Weights of a small transformer language model.
Size: 15 layers, width 224, 4 heads of 64, MLP 576 GeGLU, vocabulary 8192.
Architecture: RMSNorm before and after each block, rotary positions, capped logits.
Training: 487M tokens, 14863 steps.
Each number is 200 + 40 x the weight over its row's rms, rounded and kept within 0 to 999. Layers, rows and columns count from 0. The size before them is the row's rms in percent of the matrix's.

# layer 4 attention query, 256x224, rms 0.0631, rows 225-231, columns 0-223
091,186,228,225,195,166,264,180,263,233,283,201,175,149,114,220,173,162,159,225,237,264,152,211,255,230,236,109,180,179,165,210,215,200,163,237,198,179,305,182,182,207,192,202,210,216,169,127,245,172,211,172,172,226,229,188,215,231,215,202,243,213,199,156,273,313,170,159,185,240,193,235,184,228,185,121,219,216,204,200,163,185,151,205,219,226,211,222,225,251,154,234,283,189,228,215,216,193,213,157,136,199,155,221,282,134,233,213,197,216,184,203,91,138,228,155,235,201,223,244,190,158,241,199,185,253,253,223,200,167,175,229,156,247,267,216,216,258,214,316,191,175,211,254,219,225,140,298,155,213,174,150,188,187,186,231,153,171,198,163,206,173,208,149,166,170,238,144,213,155,178,159,143,226,236,176,90,150,211,236,202,134,118,271,181,174,145,161,197,159,205,149,211,195,249,176,219,188,153,244,244,184,161,174,165,191,246,241,170,255,228,247,177,166,141,197,247,175,146,208,191,268,218,203,231
092,135,209,285,212,174,196,237,130,236,132,250,234,185,246,159,227,152,220,196,240,140,146,210,230,148,185,215,129,225,233,166,244,209,173,201,306,169,158,135,181,251,237,159,231,301,212,189,236,229,223,164,174,203,223,142,183,203,165,181,243,142,155,156,248,342,210,163,245,182,173,182,199,166,176,220,158,191,200,208,154,194,191,193,160,231,234,156,169,185,173,209,200,187,213,234,128,187,223,216,233,165,128,254,163,262,204,138,194,163,158,256,202,186,102,259,128,189,92,219,205,196,192,178,171,202,204,219,221,166,199,154,206,208,234,207,191,199,205,219,175,177,254,187,141,214,183,228,182,132,196,181,232,159,218,145,196,191,153,209,170,152,224,306,203,227,168,132,223,210,197,166,241,201,178,288,197,219,250,190,212,281,267,232,186,240,125,185,196,192,212,176,240,216,252,93,169,291,119,189,186,156,239,175,181,170,204,206,178,150,207,204,215,191,207,183,235,259,195,236,212,165,192,140,187
087,118,202,153,178,224,135,180,238,257,159,196,196,158,183,178,207,180,216,286,204,207,143,209,209,208,236,198,228,162,197,191,153,176,168,156,173,210,183,217,201,141,176,217,209,223,273,235,177,187,226,187,221,263,153,152,147,179,294,164,237,227,200,205,243,268,215,219,230,271,204,301,217,207,168,213,235,201,271,218,204,139,183,269,141,276,228,180,244,235,221,177,215,177,278,146,226,297,186,166,240,177,163,230,147,234,174,242,177,179,160,253,116,251,272,196,133,200,198,225,255,185,205,188,207,218,265,254,182,163,182,184,226,219,250,225,227,204,265,201,132,188,169,148,169,169,175,150,207,256,174,159,237,187,218,185,291,208,179,122,206,212,167,242,160,170,238,199,178,221,180,234,183,306,268,220,156,190,111,230,170,189,134,240,161,149,186,199,240,218,225,211,207,202,169,236,167,238,184,159,212,245,212,177,232,98,280,202,152,163,191,210,187,232,186,253,308,193,231,248,214,207,206,246,236
096,213,249,173,150,242,218,310,154,183,202,183,187,276,217,224,183,158,171,164,255,156,224,247,138,201,208,143,229,249,270,229,242,245,266,206,271,207,237,164,196,306,283,200,203,268,157,188,165,226,202,250,171,192,225,240,129,135,177,208,197,138,200,149,217,199,238,211,244,273,143,194,231,144,187,167,247,167,204,289,169,178,128,178,227,238,305,173,157,279,247,240,191,254,216,231,237,206,223,143,151,194,201,194,185,176,215,156,175,234,198,210,226,175,217,236,163,238,154,238,196,137,177,272,152,166,244,197,287,190,160,201,248,255,176,220,167,248,187,176,221,184,218,229,253,217,176,180,201,239,196,241,176,195,203,161,178,162,296,150,194,179,157,155,178,178,189,194,271,191,204,221,243,174,241,174,214,238,218,187,160,191,209,266,216,187,221,163,174,271,233,219,165,233,143,206,260,193,155,263,194,179,185,106,200,137,237,184,228,266,170,182,179,159,201,199,197,233,205,237,195,260,167,166,114
087,184,280,208,192,195,181,232,193,180,179,251,165,231,200,159,186,180,223,166,190,150,187,274,152,243,157,228,161,221,233,193,188,209,177,257,255,206,125,222,220,197,226,217,182,239,221,174,198,231,223,245,243,194,295,206,228,183,208,196,228,209,124,108,217,264,203,218,193,175,214,186,216,255,187,195,205,155,242,147,211,175,209,163,121,250,182,179,191,208,134,200,146,160,207,102,253,103,186,251,192,161,208,199,177,175,295,204,171,274,209,208,107,215,144,163,159,228,121,205,186,166,201,213,152,220,215,214,151,259,162,210,137,139,177,220,201,279,194,160,182,151,217,160,198,260,255,209,209,144,174,115,235,202,136,182,182,167,211,251,195,118,238,281,222,299,216,107,261,273,242,253,230,199,180,190,255,137,233,177,184,229,198,166,232,251,193,225,264,198,199,199,258,159,210,179,191,187,164,178,240,185,206,203,247,193,170,240,223,205,110,200,222,223,145,164,196,198,240,287,234,209,166,229,145
091,264,190,238,194,140,216,182,166,140,113,157,244,218,192,143,174,282,192,147,206,173,239,213,188,203,281,124,154,217,210,211,207,198,245,185,173,240,130,281,200,253,213,166,296,175,135,247,81,186,212,185,223,165,237,196,101,195,189,166,154,120,168,98,156,162,275,231,142,241,190,150,154,184,215,240,205,225,180,202,204,240,170,204,215,227,225,190,256,189,250,179,156,226,128,275,191,229,243,170,217,190,248,173,136,231,222,151,253,191,197,163,227,199,185,165,261,198,223,150,218,184,236,229,222,164,172,153,201,118,229,188,247,247,183,213,196,213,189,163,256,158,179,241,225,194,199,186,214,276,151,246,253,188,157,174,177,147,172,177,235,203,196,245,278,255,225,188,215,235,167,192,169,139,232,102,176,238,220,169,226,151,222,204,250,198,228,184,156,241,230,266,208,247,221,168,285,170,193,226,168,216,188,233,192,184,159,181,243,227,198,265,172,156,183,245,178,223,231,167,143,210,138,202,175
095,180,239,177,300,182,181,195,234,255,239,186,167,178,166,106,231,207,162,216,147,210,197,138,168,220,273,167,265,208,196,265,277,186,180,194,163,245,160,168,242,148,158,156,172,234,195,183,152,215,225,142,242,238,215,173,198,171,245,169,169,200,203,107,144,260,198,202,147,225,255,184,147,206,214,236,165,203,189,182,174,210,175,215,155,205,215,169,198,183,203,173,210,197,212,193,197,198,265,222,214,213,238,168,185,212,173,186,186,166,174,172,142,209,220,126,215,227,140,245,174,245,211,165,126,165,287,185,225,216,229,215,148,224,242,233,202,190,214,163,245,170,165,210,186,176,132,72,264,187,121,208,194,198,252,173,155,204,183,203,262,202,250,208,228,252,168,292,197,261,176,217,144,137,226,162,213,188,233,258,196,165,65,187,262,216,339,223,212,237,212,229,204,166,268,208,241,194,262,192,223,212,265,167,166,204,165,170,214,158,217,150,203,156,188,192,138,199,214,216,126,207,283,202,246
# layer 4 attention key, 256x224, rms 0.0646, rows 225-231, columns 0-223
098,204,184,284,174,201,243,199,226,235,223,256,234,161,247,213,197,151,138,232,157,237,183,182,223,195,256,230,246,193,240,117,188,145,208,290,189,170,175,174,220,171,134,210,223,181,238,145,167,152,246,169,167,198,235,132,163,195,221,241,183,180,246,257,171,183,242,185,187,280,281,239,157,206,195,195,247,200,177,126,196,145,191,190,190,231,161,118,291,209,139,212,174,275,199,207,185,255,177,206,266,179,245,173,111,242,212,174,246,217,197,237,230,243,214,227,163,192,213,190,232,177,260,169,251,200,233,182,185,229,208,192,196,231,180,318,158,172,186,185,170,226,168,230,141,158,148,228,144,228,178,243,223,158,156,192,291,261,178,229,264,226,196,156,216,223,185,174,155,163,194,255,211,213,134,260,176,242,233,137,212,228,195,178,268,149,154,174,222,116,250,171,168,182,213,155,241,314,265,190,204,212,188,222,193,251,219,211,188,173,161,206,207,241,176,104,130,240,228,186,152,134,177,206,185
086,330,130,181,217,195,149,236,240,115,176,202,200,195,200,235,214,234,185,234,205,227,202,213,241,159,187,238,249,196,198,243,138,143,167,172,198,265,233,158,121,204,198,181,141,177,250,180,220,218,219,114,202,158,242,168,207,241,131,255,207,155,154,96,181,159,233,221,198,221,214,219,195,242,192,170,209,207,198,234,222,260,235,160,265,226,168,218,198,244,145,165,233,142,140,195,243,186,197,186,144,188,196,213,200,205,235,231,229,195,318,147,205,156,304,221,193,152,281,188,247,232,160,175,242,216,228,189,191,189,224,224,213,179,143,258,122,221,222,284,222,200,206,240,243,240,220,257,218,200,151,208,184,159,244,194,182,222,189,160,157,193,152,153,207,176,187,259,128,172,202,150,249,193,263,166,177,221,143,166,272,212,171,231,202,156,171,221,207,215,214,175,248,218,169,210,188,159,202,183,196,173,193,174,158,227,290,159,190,179,242,212,236,170,188,149,136,134,198,207,126,162,348,175,194
092,193,207,199,232,168,198,203,190,221,260,171,180,250,154,201,255,244,204,202,235,185,208,195,174,257,229,197,130,220,177,218,235,131,218,154,144,206,203,211,164,184,192,204,152,200,202,199,191,249,186,185,150,166,195,212,254,166,162,139,130,196,237,188,201,262,204,132,235,286,189,193,214,203,240,102,242,198,176,90,191,228,198,232,233,143,271,128,236,188,231,272,162,241,112,239,233,208,198,194,136,236,208,241,251,140,199,235,283,210,186,149,143,233,238,182,174,142,197,209,203,242,234,210,224,163,194,181,219,180,191,177,171,255,166,250,214,125,232,232,160,219,199,196,180,77,179,230,143,220,224,193,236,248,228,180,166,208,183,238,123,185,144,181,242,273,195,170,204,234,266,119,188,170,126,130,200,222,264,214,180,156,154,175,245,258,225,223,147,141,202,160,216,201,212,210,168,327,218,187,193,186,268,179,213,236,215,255,176,233,188,175,188,284,180,147,217,193,226,152,260,208,181,285,236
097,212,198,170,174,210,154,150,286,198,203,224,272,227,217,163,240,252,161,167,253,217,198,277,168,181,175,266,165,126,173,175,162,219,202,175,169,211,263,189,180,189,208,201,160,179,239,203,225,136,227,138,229,226,121,231,281,241,268,235,128,233,165,282,138,161,167,217,184,160,191,93,175,194,191,168,220,192,257,146,160,176,142,147,231,165,206,227,188,174,202,183,109,185,264,206,213,287,150,209,169,224,166,182,143,235,204,179,184,142,226,182,187,241,219,195,131,199,154,213,276,190,251,217,220,179,214,272,242,211,186,216,210,167,190,202,222,148,268,141,192,181,184,184,190,271,188,127,264,135,163,216,190,279,196,159,188,253,207,230,230,171,214,185,219,268,150,265,186,175,138,219,290,199,144,190,201,124,177,173,222,162,171,224,193,219,215,223,237,161,184,223,247,198,260,177,200,205,215,191,203,137,239,195,216,154,238,263,216,154,222,191,202,230,193,217,96,220,144,162,132,197,112,175,170
090,295,133,240,198,207,210,286,174,251,207,201,180,207,238,198,215,208,119,229,263,170,212,180,208,203,230,195,257,191,245,229,189,108,194,248,155,232,193,268,187,224,254,184,185,212,196,200,178,170,208,235,228,159,207,218,187,194,239,133,143,188,159,177,190,164,182,144,248,124,170,250,169,206,185,236,279,167,212,179,233,205,207,172,196,240,146,188,198,251,264,240,250,194,201,183,210,260,197,167,147,234,208,254,211,212,137,214,197,169,243,217,271,184,219,213,160,197,173,179,233,163,168,215,259,137,151,175,228,242,223,194,321,259,114,248,159,210,125,153,179,214,313,233,224,174,220,241,150,201,190,199,254,210,288,216,185,155,209,222,235,180,244,194,221,225,228,230,164,179,203,242,168,225,223,187,187,306,181,198,164,171,339,210,145,175,187,182,185,245,190,236,173,164,106,143,240,194,235,191,213,240,138,185,236,209,217,152,146,253,130,138,159,234,205,184,189,209,237,242,212,197,275,158,195
086,202,227,258,193,212,176,185,257,153,177,214,162,154,178,184,225,201,178,199,157,158,223,212,216,156,120,212,229,103,197,198,210,298,221,211,223,147,184,172,238,189,181,188,190,188,193,223,234,209,233,159,281,196,166,225,204,259,219,171,216,184,178,164,206,221,206,206,228,101,172,221,102,162,150,171,238,218,238,243,248,170,141,124,203,183,286,187,161,280,195,223,133,219,234,162,155,189,192,199,239,169,262,182,169,177,199,145,211,142,199,195,150,196,146,202,184,168,190,232,215,168,217,132,232,209,221,205,262,197,146,203,216,137,289,180,186,185,207,202,167,153,199,174,125,211,139,214,265,237,210,132,196,225,161,244,138,224,237,167,227,237,230,186,190,169,266,224,157,233,200,275,146,127,225,221,194,159,160,234,225,134,203,145,153,158,183,177,182,187,212,180,240,175,221,282,236,231,182,216,192,217,251,161,234,120,139,165,270,164,242,241,217,155,285,210,239,253,69,272,254,213,233,163,197
097,229,174,171,165,202,257,251,256,231,307,199,154,192,232,186,188,178,166,192,204,136,169,120,166,183,187,250,162,245,222,235,239,217,197,191,137,225,236,227,150,164,238,193,180,160,135,122,223,180,207,205,193,247,142,93,215,251,153,192,192,179,279,174,182,210,253,173,218,155,150,155,218,211,260,75,182,225,219,196,173,226,204,230,258,198,192,157,221,227,191,216,187,140,174,236,201,171,253,105,236,197,193,233,193,134,202,204,151,283,173,172,167,213,239,211,234,202,179,205,175,202,198,281,140,74,150,209,150,143,263,148,212,176,169,212,215,225,216,143,206,163,155,209,254,238,157,201,231,246,156,164,177,221,140,232,220,188,207,143,229,243,171,191,196,189,176,164,233,173,180,257,164,201,260,221,257,249,125,180,183,210,226,194,187,213,254,182,182,225,249,210,141,264,193,182,207,233,190,224,121,243,231,189,165,193,173,197,218,228,214,257,174,91,184,222,191,191,271,237,142,122,201,218,136